python train.py --n_layer=11 --n_head=2 --n_kv_head=2 --head_dim=32 --bias="none" --parallel_block=false --init_std_qkv=0.0607 --lr_mult_down=3.0 --batch_tokens=16384 --seq_len=2048 --train_tokens=143700000
Each number is 50 + 10 x the weight over its row's rms, rounded and kept within 0 to 99. Layers, rows and columns count from 0. The size before them is the row's rms in percent of the matrix's.

# layer 5 MLP up, 256x64, rms 0.212, rows 101-155, columns 0-63
102:49 58 48 40 71 51 55 57 43 48 54 49 64 44 35 60 72 40 49 62 72 77 63 41 47 43 38 43 34 51 47 56 51 50 51 35 46 53 65 44 39 68 51 46 44 34 40 53 45 48 63 47 41 53 51 51 46 50 46 32 50 55 42 65
091:62 44 39 42 51 47 51 59 69 38 55 53 44 45 61 50 58 60 40 53 52 60 44 42 35 29 74 51 29 40 55 44 50 63 56 49 46 44 74 59 58 45 60 39 43 39 55 39 37 46 43 33 43 54 41 52 52 66 52 51 47 31 44 51
102:63 37 51 60 53 48 42 58 45 37 55 29 49 38 58 51 60 73 52 48 62 53 66 37 35 59 38 34 66 57 35 55 44 45 39 35 54 54 49 53 40 55 33 49 49 39 47 49 58 58 70 37 54 57 64 58 61 56 53 35 48 49 53 47
105:51 53 65 42 55 64 54 30 46 54 59 23 62 34 48 48 40 52 59 56 58 55 48 52 46 54 51 39 53 46 62 51 40 39 59 56 57 64 47 29 48 32 52 67 41 47 50 56 45 57 36 49 37 39 65 41 51 61 37 61 50 57 39 69
097:67 62 63 38 43 51 57 46 51 53 32 36 28 57 44 55 52 66 31 46 47 45 51 54 40 42 36 37 49 66 38 31 53 43 57 49 58 62 50 54 56 59 54 47 57 63 52 42 35 41 51 38 59 56 68 63 35 53 46 53 65 56 50 45
089:50 56 54 58 52 43 51 51 44 58 57 49 52 41 60 35 38 79 54 60 50 48 59 55 42 27 62 61 43 56 54 52 47 45 34 45 52 46 62 43 50 50 38 48 40 51 49 34 50 48 40 39 36 58 50 45 71 65 37 73 33 54 68 53
101:60 45 49 34 56 36 50 51 58 53 44 47 50 65 53 60 64 34 38 52 57 56 50 65 56 27 45 51 36 60 46 31 43 41 57 39 59 68 49 45 51 41 45 44 50 53 53 52 35 39 66 50 37 59 45 47 48 54 54 56 77 37 44 68
111:44 48 44 48 45 46 49 30 52 47 43 42 59 32 55 56 46 61 42 19 50 49 51 75 56 57 54 51 54 34 50 59 52 64 64 54 43 52 54 68 42 57 52 44 47 34 58 45 71 47 57 50 34 55 53 36 59 60 57 40 51 48 68 41
106:38 45 50 54 51 58 29 31 63 37 42 29 54 67 59 60 37 39 63 53 60 29 46 65 64 30 55 57 55 44 53 61 42 52 54 38 35 52 42 45 49 61 52 55 49 53 50 48 43 45 54 63 48 57 37 42 68 48 49 43 57 54 60 53
100:46 62 38 46 42 58 44 34 39 52 51 44 60 57 51 56 60 36 52 56 38 32 55 54 64 65 53 48 45 54 63 58 37 60 42 52 47 64 34 44 67 63 43 56 53 58 39 66 50 57 64 41 41 42 67 47 37 60 46 32 28 54 59 50
101:55 64 48 46 55 42 64 36 55 55 52 36 72 55 41 50 50 38 48 53 44 46 51 53 56 71 33 56 43 50 48 62 27 52 62 48 58 63 54 47 47 47 49 51 29 47 40 55 68 49 36 64 51 35 45 56 42 56 56 62 47 55 26 63
102:46 51 44 54 22 40 52 59 31 53 54 40 46 43 59 66 57 63 30 69 40 50 38 43 61 60 51 64 52 53 55 51 41 51 63 69 59 56 48 50 42 51 49 39 53 41 48 64 52 40 44 39 63 49 61 47 61 36 53 37 38 45 53 65
096:58 78 62 63 44 48 43 44 49 47 60 28 54 46 48 44 50 62 55 51 58 38 42 56 49 55 43 62 38 49 49 53 29 57 52 57 51 42 47 44 54 65 59 34 55 48 37 42 55 69 39 45 35 44 37 29 47 46 58 46 72 60 55 49
094:51 42 61 53 40 36 56 54 36 45 38 39 58 26 67 45 34 60 46 51 53 52 44 72 53 53 40 59 48 39 45 50 54 42 52 48 54 58 62 50 54 82 45 35 56 58 42 52 42 56 36 64 53 61 53 33 47 36 58 45 57 57 43 49
093:64 59 57 61 55 57 44 36 37 39 55 44 55 27 49 36 57 56 48 56 36 35 62 56 53 67 42 49 43 38 53 49 45 65 60 53 53 41 56 51 49 60 57 54 43 34 48 53 57 74 41 51 47 30 49 40 50 63 61 35 29 48 46 59
100:63 68 47 48 49 47 38 47 37 63 38 53 29 51 45 60 63 49 41 41 45 68 55 43 69 47 30 44 52 42 56 49 48 48 61 60 57 62 54 44 42 58 61 46 50 26 53 44 51 40 29 50 70 45 49 60 63 33 48 47 56 53 47 56
096:47 49 36 47 45 52 66 58 52 49 48 41 56 57 53 59 53 45 63 69 48 55 59 38 52 47 38 55 42 42 34 47 62 60 42 54 42 72 59 36 43 43 36 60 47 52 26 54 46 55 37 52 58 42 84 57 54 41 63 53 44 40 49 53
106:55 54 35 27 54 59 54 42 49 58 53 57 45 45 45 49 38 52 54 51 44 55 45 71 40 53 36 48 53 63 56 30 59 42 56 34 70 69 59 51 58 46 60 58 56 44 42 52 57 54 46 28 36 56 53 59 48 56 64 55 39 51 59 25
100:43 45 58 56 78 52 43 34 50 39 58 46 75 35 38 55 40 74 51 52 48 48 45 35 55 55 42 52 49 41 39 46 48 52 38 70 54 56 41 48 58 73 42 51 41 42 41 54 59 57 37 55 50 44 50 60 44 64 50 47 48 41 41 63
099:41 52 63 44 37 55 43 34 46 60 46 51 55 65 57 55 42 58 47 45 38 44 40 41 65 45 58 47 59 44 36 69 54 77 47 42 50 68 25 43 58 42 45 54 53 61 62 54 58 43 32 54 47 60 49 63 50 49 34 54 49 41 57 65
094:45 52 56 67 53 49 51 38 55 40 71 65 70 56 53 58 62 55 66 48 55 53 42 50 27 36 31 40 45 49 56 36 37 34 49 55 48 66 44 47 50 49 50 53 37 40 62 34 47 38 43 65 47 56 68 55 46 38 56 46 50 54 62 51
108:52 68 44 67 51 46 70 43 48 46 49 63 44 48 56 44 57 46 62 45 42 43 44 55 57 38 44 33 43 46 54 65 36 50 68 60 50 46 48 58 64 50 45 30 56 44 53 43 72 63 33 36 39 66 57 44 53 48 54 28 43 46 43 62
089:63 69 56 40 41 53 43 56 65 50 44 55 61 58 53 64 46 57 61 62 40 38 43 47 29 51 39 79 46 42 48 57 49 62 52 48 42 45 37 62 49 43 45 44 58 50 53 43 45 50 43 49 57 63 40 31 45 46 27 41 52 30 61 52
111:61 49 45 42 59 52 43 53 41 57 54 43 43 69 47 50 71 47 49 40 44 60 49 25 50 43 57 49 52 55 48 37 53 61 56 48 69 64 56 45 59 48 49 53 55 38 50 61 51 38 24 43 42 51 61 42 26 53 71 53 46 47 47 71
099:41 38 33 38 38 29 53 41 35 61 44 46 47 30 62 51 63 43 40 52 36 59 47 62 53 42 43 54 47 51 42 54 58 44 72 69 48 54 47 49 55 49 49 51 56 45 44 68 71 57 49 62 55 58 43 68 61 59 64 42 50 46 44 60
088:48 37 62 57 35 57 49 47 48 50 60 51 65 45 57 54 44 51 57 44 35 60 50 24 54 59 57 40 50 48 47 51 44 48 69 59 65 59 45 50 39 59 65 45 44 49 43 58 49 39 40 66 53 60 57 47 55 35 66 66 37 27 54 68
090:55 55 44 65 46 36 53 63 61 50 39 52 53 57 42 62 56 46 48 46 46 72 41 50 42 52 45 43 65 49 58 56 31 36 45 51 64 56 74 65 51 59 58 30 53 43 57 58 55 54 46 48 58 53 48 40 50 32 74 42 48 32 42 40
090:48 46 53 59 50 55 44 53 55 66 57 51 70 54 58 60 61 39 51 53 39 58 42 48 55 53 60 30 55 54 59 54 39 52 33 62 40 66 35 37 61 34 36 45 39 38 46 53 39 54 54 50 36 49 58 72 62 67 49 44 34 33 50 47
099:45 71 70 57 50 42 63 27 50 53 45 36 47 46 46 49 45 27 35 49 44 45 74 61 61 51 52 54 44 49 32 65 50 65 54 51 42 57 68 40 56 48 46 54 47 43 41 32 45 52 53 48 49 51 61 58 37 62 59 57 45 45 60 50
088:44 38 51 68 48 49 40 43 43 57 62 71 49 60 58 66 56 65 43 59 38 56 58 53 51 47 40 36 47 60 58 33 51 43 29 43 53 51 67 44 51 38 49 53 64 54 55 54 37 25 58 50 63 45 56 63 50 52 44 45 37 34 48 38
100:59 35 55 51 52 27 49 45 48 62 48 37 48 71 49 55 45 46 49 52 36 36 55 50 68 43 65 38 50 57 39 57 33 36 54 68 53 67 42 46 51 30 40 51 41 56 53 53 48 47 35 42 48 61 55 50 60 57 72 42 57 47 65 51
091:32 49 56 55 44 51 39 51 31 61 71 43 65 62 44 63 40 65 52 47 64 39 64 48 54 28 50 43 46 56 51 50 43 41 30 49 45 65 45 61 43 62 41 44 53 54 57 51 53 56 47 70 56 51 52 65 55 39 37 46 57 33 62 54
098:64 47 55 33 65 45 67 51 66 55 49 55 43 39 63 54 53 43 64 37 54 37 37 47 47 55 41 51 53 64 67 66 46 63 60 53 62 51 48 46 69 57 32 45 38 49 55 32 43 64 37 44 33 51 34 47 54 41 38 46 52 46 45 60
100:50 45 49 60 31 49 58 52 42 46 55 56 44 59 57 60 42 75 37 38 51 45 45 56 48 50 36 55 33 42 42 47 52 42 64 61 55 69 42 48 55 48 45 44 50 38 33 48 51 56 53 44 48 41 67 67 70 43 51 32 56 43 72 66
099:61 54 56 66 56 36 56 41 41 57 54 53 50 41 57 43 34 60 57 54 38 47 44 49 47 56 34 33 40 56 60 50 33 52 47 50 62 53 55 40 41 57 61 72 60 51 34 51 60 55 46 69 40 30 50 50 47 40 64 47 73 48 43 32
101:51 42 55 43 59 42 42 48 46 45 54 67 45 39 57 60 56 53 39 60 65 48 42 69 29 55 56 45 56 40 51 44 38 56 55 41 62 48 47 45 44 62 48 47 43 38 38 43 66 65 40 47 60 45 54 79 62 60 61 35 41 30 43 44
102:48 58 40 54 44 50 32 53 31 52 51 40 54 58 49 56 48 40 69 63 44 62 51 32 56 51 47 42 59 59 46 49 36 53 57 50 51 60 55 46 47 58 35 81 58 38 54 46 49 36 54 44 36 51 80 51 33 43 50 46 63 52 54 55
096:49 49 35 47 55 52 47 53 47 50 61 58 55 21 54 37 48 60 34 50 47 57 55 49 57 67 40 50 48 54 60 61 35 59 61 56 79 50 57 39 38 53 71 45 57 48 48 42 53 41 49 50 54 56 45 45 50 40 56 37 46 21 52 65
115:46 54 63 36 47 71 45 32 31 57 33 42 64 30 58 50 50 55 53 54 63 53 28 45 46 68 58 68 50 47 50 59 52 54 53 44 38 60 38 49 46 49 51 46 58 53 32 57 58 68 47 50 44 53 54 50 54 36 60 46 67 41 45 42
104:65 67 59 62 39 58 62 47 61 41 56 24 51 43 47 41 60 46 53 49 63 54 61 55 41 37 44 47 48 56 51 56 57 62 42 53 50 41 64 41 59 67 54 46 55 49 42 48 53 40 59 43 20 52 41 36 45 55 27 60 58 56 52 43
089:47 53 47 60 45 42 60 29 65 63 52 31 58 60 65 61 49 41 53 60 50 48 51 52 48 40 44 54 51 60 42 58 33 34 46 56 61 60 63 36 50 34 57 57 52 49 69 50 39 70 65 48 35 59 53 54 36 45 45 56 49 32 40 46
095:61 59 60 58 35 62 59 36 50 30 56 50 60 48 61 38 40 64 56 31 42 50 60 48 45 46 42 54 55 48 57 58 35 33 50 72 64 58 71 38 52 60 50 48 41 41 46 49 49 31 67 49 53 59 49 60 50 51 49 51 43 33 48 37
106:23 46 64 59 63 36 41 35 64 53 57 46 55 39 45 51 38 37 39 54 57 46 50 59 68 41 67 58 47 57 38 66 45 61 45 44 41 49 48 51 45 64 49 49 37 60 39 68 57 37 52 45 44 63 47 47 38 63 58 45 49 48 69 51
096:53 55 58 56 49 45 40 38 34 59 50 42 62 48 36 45 45 62 57 60 42 54 65 54 62 30 32 28 36 49 67 45 40 59 52 31 48 58 53 50 51 55 43 39 57 36 38 64 56 51 46 52 43 66 56 61 55 53 54 56 57 68 67 43
102:50 49 47 63 36 52 32 59 58 50 34 42 47 50 52 67 55 57 57 67 38 43 48 44 43 64 53 36 49 50 57 65 47 45 46 50 45 55 47 29 44 51 49 66 46 73 36 47 52 49 54 54 66 35 66 60 58 41 54 26 54 65 50 58
090:31 35 46 60 60 37 48 32 50 73 52 43 45 51 46 55 59 40 67 58 47 61 40 40 27 66 67 47 58 45 45 52 45 55 48 46 42 51 53 48 62 45 39 60 61 43 40 66 65 51 38 40 41 49 50 43 63 56 63 41 52 60 43 60
104:50 55 50 54 47 58 45 40 45 71 38 41 45 45 43 39 51 65 56 51 36 34 46 40 33 39 45 64 40 56 50 48 41 57 60 46 65 67 38 62 66 45 63 54 33 42 56 62 52 68 50 49 49 50 60 43 68 28 44 48 57 35 52 56
093:42 55 54 66 53 43 55 49 68 54 46 37 55 77 51 64 64 44 61 65 61 50 51 35 65 48 65 34 52 53 41 56 36 43 38 42 44 56 31 30 59 52 37 41 34 67 50 58 46 50 37 49 45 48 57 54 55 52 57 54 58 40 49 48
099:44 38 61 45 37 54 54 62 56 43 57 61 29 55 48 60 49 39 64 55 46 59 58 52 44 53 41 49 69 67 43 53 53 43 34 53 55 46 32 52 36 63 51 51 43 36 31 49 31 52 67 55 48 51 57 57 53 41 51 32 56 41 71 59
097:57 71 57 59 29 60 48 30 43 59 43 49 54 51 58 48 35 64 43 67 37 47 23 57 67 54 48 43 47 50 55 52 43 47 71 62 50 57 49 43 50 42 57 42 50 61 46 46 42 60 37 58 40 44 54 47 46 41 31 35 61 59 49 51
088:44 48 41 59 65 63 52 59 60 63 67 44 59 48 49 49 52 49 60 42 35 33 38 46 54 47 47 44 41 59 61 46 21 40 51 58 57 47 56 43 46 69 67 47 40 53 39 37 57 51 47 67 58 46 32 38 53 52 54 54 37 41 55 68
094:53 77 55 33 72 55 47 52 50 62 42 51 58 51 48 46 65 51 46 44 49 64 45 66 43 41 53 40 34 55 51 52 41 52 41 67 54 34 43 38 61 57 54 48 48 38 65 58 25 50 61 56 36 54 44 60 54 42 53 29 48 57 48 55
117:48 50 59 60 27 45 51 57 45 50 59 45 47 51 57 69 53 42 44 49 58 62 45 56 56 43 40 53 47 59 59 61 38 37 44 39 71 55 47 40 57 50 43 54 66 47 46 47 62 43 09 46 50 57 60 36 62 42 57 38 52 54 59 53
104:42 41 60 69 47 58 51 52 44 61 51 29 47 58 58 57 28 61 49 60 42 39 72 42 50 55 49 62 52 49 52 45 30 55 54 62 56 61 57 54 54 60 36 50 53 64 38 50 46 39 45 48 32 24 51 59 41 35 50 59 57 43 48 58
086:44 50 47 59 51 48 44 34 23 51 47 28 45 43 37 45 47 42 58 48 68 64 51 55 31 56 47 56 46 41 52 77 47 68 61 55 49 54 43 51 64 64 57 48 65 53 39 42 38 64 50 60 33 47 48 47 44 49 66 44 51 44 43 50
# layer 5 MLP down (transposed), 256x64, rms 0.156, rows 101-154, columns 0-63
107:42 43 50 44 58 65 50 43 58 46 58 50 30 59 60 47 32 62 49 43 63 47 53 49 51 45 60 59 65 56 43 49 49 54 22 43 56 44 54 44 63 42 45 52 56 46 47 38 48 40 46 57 65 31 69 55 36 35 46 61 64 43 27 54
089:35 60 56 50 46 41 41 34 50 53 49 43 61 44 37 50 41 58 64 69 45 31 35 51 50 57 61 58 56 39 61 50 59 48 43 47 47 38 56 60 61 53 31 46 58 44 52 50 53 62 55 67 49 65 58 37 51 49 35 63 79 60 52 39
103:59 59 45 48 45 42 56 41 55 33 52 40 49 51 33 50 45 55 41 49 51 56 43 48 41 42 67 53 56 54 33 50 36 41 52 53 34 37 65 51 35 54 50 44 69 40 40 43 67 50 48 48 47 55 45 55 63 63 62 60 41 74 33 72
100:50 50 65 54 52 41 56 40 39 47 53 46 57 32 59 57 64 42 43 39 55 53 46 37 60 48 50 54 32 28 44 53 43 60 57 53 53 58 55 57 63 30 46 63 67 54 60 41 58 42 36 31 45 52 58 47 66 51 51 51 61 56 69 27
098:42 42 65 57 47 64 42 71 49 59 53 50 48 51 52 29 64 52 51 48 67 41 35 45 53 46 61 61 42 45 52 51 28 48 42 55 49 56 50 50 48 37 52 48 35 17 46 44 54 66 55 42 64 49 40 57 46 72 52 49 64 46 46 55
082:41 44 51 40 54 48 44 61 60 54 38 54 53 35 26 42 56 66 53 56 56 41 51 57 59 62 49 66 53 61 57 68 62 49 52 49 50 28 44 40 36 54 29 41 74 60 42 58 54 50 48 46 52 49 44 36 58 56 44 55 64 53 31 50
107:55 67 45 62 40 56 68 54 52 51 60 66 66 60 34 34 51 53 51 60 38 59 42 29 45 49 69 55 35 35 53 39 61 52 39 61 40 55 39 55 51 56 55 53 58 53 48 41 52 36 64 45 54 76 48 53 46 35 50 38 48 53 49 48
104:44 46 44 36 57 46 64 56 32 46 44 40 45 62 47 54 45 56 52 48 60 34 56 66 64 50 55 31 48 42 43 50 47 39 53 44 59 51 66 26 48 65 48 55 61 44 35 39 55 61 50 51 69 58 42 60 59 43 68 46 59 38 34 64
098:43 48 42 40 47 57 42 44 69 57 47 48 60 45 37 47 46 42 65 55 50 41 40 42 59 43 49 39 46 60 33 43 54 48 26 49 76 46 49 55 48 63 55 41 36 63 45 49 54 50 43 73 48 42 54 59 58 39 43 47 56 57 80 50
107:34 46 54 40 60 51 46 51 61 62 63 48 39 38 54 37 53 67 45 33 26 68 42 39 61 39 48 55 56 58 49 56 43 54 55 51 50 41 46 43 36 51 47 59 45 43 60 53 48 44 57 55 74 42 51 45 57 61 52 32 56 37 76 51
098:67 62 51 58 49 34 60 62 43 49 56 47 65 53 55 58 57 45 35 62 59 38 49 50 49 55 39 52 58 44 61 55 61 49 45 54 41 47 65 56 50 53 48 19 58 55 60 55 34 55 42 44 37 39 58 56 62 60 26 49 55 48 29 38
088:42 36 33 47 50 57 48 51 42 50 61 38 61 59 65 35 41 45 55 29 65 56 48 44 54 35 46 41 52 53 54 54 69 33 37 35 48 79 45 51 48 41 42 49 57 62 51 46 56 48 43 57 73 50 58 68 42 53 53 51 45 55 57 53
101:63 71 65 40 46 61 52 54 36 25 53 71 49 57 45 44 65 45 46 60 36 54 43 48 41 38 62 50 45 38 47 37 56 56 43 54 44 44 57 38 59 44 66 57 47 49 63 54 50 54 55 44 56 62 44 46 50 25 42 53 41 67 41 41
080:46 61 41 44 41 53 61 66 63 66 54 45 46 47 32 55 66 43 49 56 51 44 55 41 32 43 60 51 82 52 64 51 55 56 44 66 47 45 49 42 44 46 51 41 41 70 49 56 47 52 65 43 39 58 45 42 52 46 40 56 41 73 39 39
085:52 45 60 44 53 53 48 56 56 41 37 41 50 49 30 52 65 60 40 47 55 48 33 49 61 45 60 58 54 50 61 44 57 58 39 43 45 50 65 33 67 61 58 53 63 48 51 25 68 59 28 57 46 36 63 47 52 35 42 37 45 62 44 57
087:34 39 41 43 51 52 45 55 78 49 54 44 62 51 36 44 44 50 70 58 44 64 54 56 54 39 60 44 45 48 61 29 59 54 40 40 60 37 60 65 62 43 43 56 47 40 51 50 56 37 50 49 67 57 61 45 35 41 28 60 59 45 46 47
093:56 60 44 37 45 63 50 43 40 54 45 48 65 37 61 25 56 51 41 39 34 56 44 54 52 60 66 36 61 53 70 44 38 42 41 63 42 56 44 35 62 59 61 45 64 41 56 42 52 66 54 50 57 46 38 55 60 66 40 49 40 60 36 53
104:44 56 46 48 47 40 52 71 60 66 58 54 65 52 47 59 37 49 40 49 42 48 39 44 39 43 43 54 57 46 51 33 51 35 54 65 57 33 49 29 48 52 66 55 50 61 53 43 79 55 32 56 50 59 75 54 49 52 57 61 48 55 46 44
096:48 32 37 58 60 48 48 35 26 41 48 48 37 56 41 38 40 55 57 56 46 42 49 41 74 60 58 43 47 53 70 48 53 51 64 47 42 47 26 56 53 56 55 60 45 43 33 49 41 41 61 66 54 51 53 71 53 41 57 48 52 39 61 53
090:60 47 39 47 67 41 48 35 68 29 26 59 49 42 56 43 55 46 62 59 44 33 58 51 41 55 66 52 39 57 65 49 49 42 51 51 51 27 55 49 62 56 60 45 67 44 44 72 42 53 52 58 50 58 50 35 42 55 53 55 63 43 45 42
087:64 64 51 38 35 40 57 47 58 47 31 48 42 52 52 42 63 35 55 58 40 51 59 43 51 57 62 48 63 71 52 49 63 56 63 50 37 31 48 49 48 44 50 60 54 52 51 41 47 52 69 56 35 53 26 43 63 51 55 63 40 29 48 43
105:62 61 42 47 51 64 63 63 29 54 59 34 68 56 37 38 33 33 38 48 37 46 48 45 43 46 63 39 42 62 33 38 53 62 47 54 44 53 60 46 66 68 59 57 52 54 45 36 50 35 55 66 53 49 45 45 52 56 57 46 55 59 58 50
101:51 45 64 45 30 38 63 36 33 36 37 39 51 34 54 56 52 40 51 39 46 63 66 55 61 52 58 45 45 69 44 46 27 32 52 47 55 54 59 27 55 46 65 51 60 50 56 52 62 53 53 50 54 42 60 57 41 62 59 56 55 59 58 55
110:47 49 44 56 63 45 54 48 48 49 53 67 47 67 59 54 44 53 53 40 56 37 62 37 54 49 66 50 47 60 58 46 48 44 65 40 62 48 50 47 59 23 34 66 66 44 46 72 38 56 48 62 50 60 34 40 27 50 42 35 52 42 48 43
092:44 62 58 54 35 67 60 55 63 38 68 56 54 51 37 45 43 75 59 33 62 45 42 44 40 49 41 43 52 52 69 43 50 63 44 36 51 59 43 68 47 48 41 58 45 31 53 48 63 52 41 41 62 42 52 52 44 46 39 47 40 63 63 56
086:35 48 45 42 59 37 61 40 58 50 48 47 42 54 50 42 62 26 49 40 48 42 75 80 61 48 53 46 56 46 57 50 64 45 46 63 52 58 49 54 42 46 44 68 62 53 50 34 35 53 58 42 54 36 34 54 42 53 52 57 63 48 41 40
093:51 48 55 64 53 54 43 66 56 56 70 51 46 36 41 53 44 69 64 65 51 35 50 54 55 38 49 59 47 43 34 39 50 59 53 60 53 63 30 41 55 57 51 41 45 54 27 38 40 51 73 40 47 41 50 62 47 49 50 40 29 52 53 58
091:62 54 51 66 42 51 64 39 41 54 57 48 51 51 42 53 65 57 58 41 54 44 46 46 26 79 57 40 38 53 62 49 67 69 32 51 51 42 51 32 47 51 39 42 53 36 59 55 47 33 57 66 44 57 55 48 56 42 52 49 60 64 54 49
092:40 46 36 54 45 59 56 66 67 31 44 53 43 59 55 42 50 47 41 58 46 60 32 63 46 59 54 37 36 45 45 27 58 43 46 58 57 52 50 56 43 61 57 53 61 54 51 58 59 47 32 57 52 58 43 51 72 42 40 60 52 61 25 62
077:59 75 55 33 41 50 60 62 59 50 45 46 71 33 32 38 54 56 53 58 66 41 36 47 51 51 61 67 50 42 67 55 48 56 66 52 37 44 44 30 58 36 58 49 50 51 58 43 50 68 51 51 38 39 43 40 52 52 42 51 51 46 44 53
112:42 41 41 50 43 52 49 35 44 35 37 54 56 68 53 73 40 41 52 45 38 38 64 63 53 65 61 35 34 52 68 61 53 58 56 57 59 40 48 45 57 47 36 37 56 48 40 64 56 52 68 52 48 48 31 45 38 44 55 58 42 62 48 46
085:54 56 43 45 60 38 51 60 58 38 49 69 41 45 60 44 57 43 44 47 42 52 36 49 47 60 57 63 68 31 54 45 42 62 73 60 51 31 49 40 67 33 62 55 55 44 51 50 45 41 61 35 38 63 42 46 52 57 51 48 49 59 28 39
113:42 51 54 54 33 58 41 48 50 63 51 50 69 62 57 23 52 46 45 51 53 47 47 39 49 43 39 56 62 46 25 62 44 41 41 46 38 52 55 61 45 45 69 34 70 59 50 49 59 44 63 64 53 51 46 52 48 57 61 46 34 60 70 47
085:46 39 37 50 48 29 39 57 62 59 40 39 50 54 47 49 50 43 59 47 52 59 57 50 63 50 55 41 53 64 48 53 60 32 53 33 28 49 62 55 40 39 52 59 74 46 57 63 53 35 56 68 58 42 48 58 61 51 50 65 35 34 60 46
101:51 55 54 39 53 48 50 53 58 53 56 65 44 48 27 40 59 41 44 65 27 45 56 54 61 42 77 56 59 44 47 42 61 63 44 73 34 35 41 56 54 41 48 49 47 50 67 35 38 58 55 52 71 55 40 39 44 48 52 49 43 54 47 53
090:49 49 59 44 42 51 59 54 43 56 61 32 52 54 29 68 54 51 52 50 46 51 44 40 57 54 44 69 37 40 52 59 55 54 64 37 53 48 53 54 41 34 45 52 68 44 40 49 45 54 49 46 61 57 50 43 18 41 67 63 38 72 59 51
103:45 47 58 47 31 47 57 47 71 54 55 36 57 49 70 55 56 44 56 37 55 48 53 44 32 50 54 72 58 62 42 47 60 46 58 46 51 60 57 39 49 39 27 39 54 68 52 60 37 42 42 63 49 41 57 31 34 63 47 52 45 45 56 54
099:45 28 47 47 31 56 51 29 32 58 57 36 48 61 40 42 47 44 49 44 55 39 56 65 63 48 43 53 60 58 57 59 58 52 42 37 41 59 43 68 57 48 49 43 48 46 53 45 50 60 45 51 40 34 44 57 72 53 42 46 76 53 66 52
142:57 74 29 56 51 56 54 48 58 49 54 49 44 52 42 62 33 70 43 63 62 41 45 28 52 63 62 50 44 64 51 62 57 51 58 50 27 38 62 54 47 45 62 59 37 46 47 47 49 47 47 67 47 50 48 32 39 44 43 55 37 55 41 46
093:43 61 53 60 51 48 61 46 65 47 42 50 53 51 46 53 53 50 45 46 47 42 20 36 53 57 55 43 41 54 63 43 47 63 72 69 40 47 34 47 58 42 50 74 49 33 45 51 68 48 48 43 39 30 46 41 60 55 44 51 65 57 51 56
100:50 54 46 58 52 43 62 42 45 54 48 47 45 51 51 53 48 55 56 57 40 50 35 64 48 61 36 36 47 42 36 36 49 59 46 70 34 63 45 56 57 50 59 50 38 55 48 59 51 33 43 50 23 51 70 50 63 72 60 54 58 50 68 33
084:52 43 54 48 61 51 21 53 52 64 26 46 37 54 51 48 60 41 49 65 62 49 36 46 54 50 47 54 46 52 47 52 47 71 55 50 58 48 37 36 48 49 62 60 61 45 68 47 52 73 25 50 48 49 49 61 51 52 57 40 65 52 58 62
100:41 57 47 24 49 58 34 46 50 54 47 38 60 50 34 60 39 38 50 61 43 50 56 57 48 47 40 42 52 62 54 49 45 38 61 34 65 55 49 53 35 61 60 60 63 64 37 30 65 64 38 67 55 42 52 64 40 58 57 50 49 53 53 43
105:52 43 36 58 48 48 31 30 39 37 48 57 37 58 55 65 55 63 65 53 55 48 34 46 46 60 53 48 60 37 37 46 68 53 51 62 41 38 61 45 74 48 55 54 36 68 54 54 37 58 45 55 33 39 54 52 51 53 46 47 42 36 55 53
097:48 45 45 28 61 45 42 52 48 56 49 45 52 37 65 65 62 35 36 39 59 62 41 57 54 51 57 59 55 58 48 26 44 50 49 51 49 54 60 58 47 60 50 36 55 54 58 53 63 38 67 41 40 44 53 38 42 42 46 76 30 40 54 39
091:34 52 42 53 41 61 49 39 59 53 30 49 65 52 44 38 42 52 45 36 55 74 43 58 54 54 37 45 66 38 59 43 43 68 52 41 40 39 48 38 60 55 34 47 47 56 64 35 45 40 61 53 50 65 50 48 50 45 70 63 45 48 68 53
115:49 48 66 42 49 34 36 50 49 52 70 56 44 51 42 54 40 46 45 46 54 48 57 53 52 54 70 56 47 27 48 46 48 40 44 56 58 51 70 42 62 61 31 49 46 57 53 39 46 55 57 39 46 52 46 66 36 42 67 30 64 51 37 72
085:57 34 37 38 53 33 55 51 43 45 46 30 59 53 43 58 33 51 32 32 47 61 42 61 49 57 55 43 48 68 52 31 47 55 44 52 65 63 58 45 45 56 44 54 60 33 65 42 68 41 59 70 56 47 60 52 50 49 54 53 42 60 54 62
087:60 58 57 55 52 50 37 49 63 45 65 42 64 47 58 41 57 52 42 61 41 31 49 46 57 35 44 40 25 55 71 35 61 63 64 65 51 58 45 57 60 47 64 54 52 45 59 50 57 50 46 36 33 43 49 41 53 49 25 42 55 54 49 44
108:48 64 57 44 56 55 33 51 38 38 56 59 54 65 41 51 53 52 56 38 50 46 56 44 26 68 55 50 36 52 51 69 47 45 38 51 43 56 54 54 49 32 38 45 69 38 58 38 66 35 45 41 55 61 52 43 53 48 69 61 50 72 45 50
093:46 58 49 30 53 53 50 54 53 58 32 55 46 35 44 57 68 58 54 58 52 34 40 43 52 46 37 37 56 58 47 58 60 72 44 56 40 40 47 36 53 60 58 63 59 63 60 37 49 37 53 59 63 45 39 41 43 35 62 69 58 34 53 55
100:48 49 45 62 55 38 64 54 62 50 51 26 58 40 41 40 35 62 55 51 43 55 69 40 56 48 50 60 54 52 57 59 35 69 62 36 46 71 46 60 48 40 40 37 58 52 59 52 52 34 48 50 66 62 50 47 22 56 47 52 53 53 42 48
113:51 41 39 41 61 33 45 64 64 59 46 51 32 46 65 45 46 45 52 48 45 47 51 60 55 42 43 48 46 44 39 44 65 36 50 43 38 53 45 63 40 51 55 48 37 66 54 52 25 64 63 51 47 64 43 78 44 51 53 59 60 42 44 67
087:68 57 43 40 37 50 47 58 53 42 52 37 57 44 38 45 45 47 62 48 42 45 69 50 51 60 44 47 43 39 71 50 57 52 62 67 53 43 57 62 49 50 60 44 45 57 34 39 60 59 40 55 37 57 59 61 59 33 45 48 31 58 32 72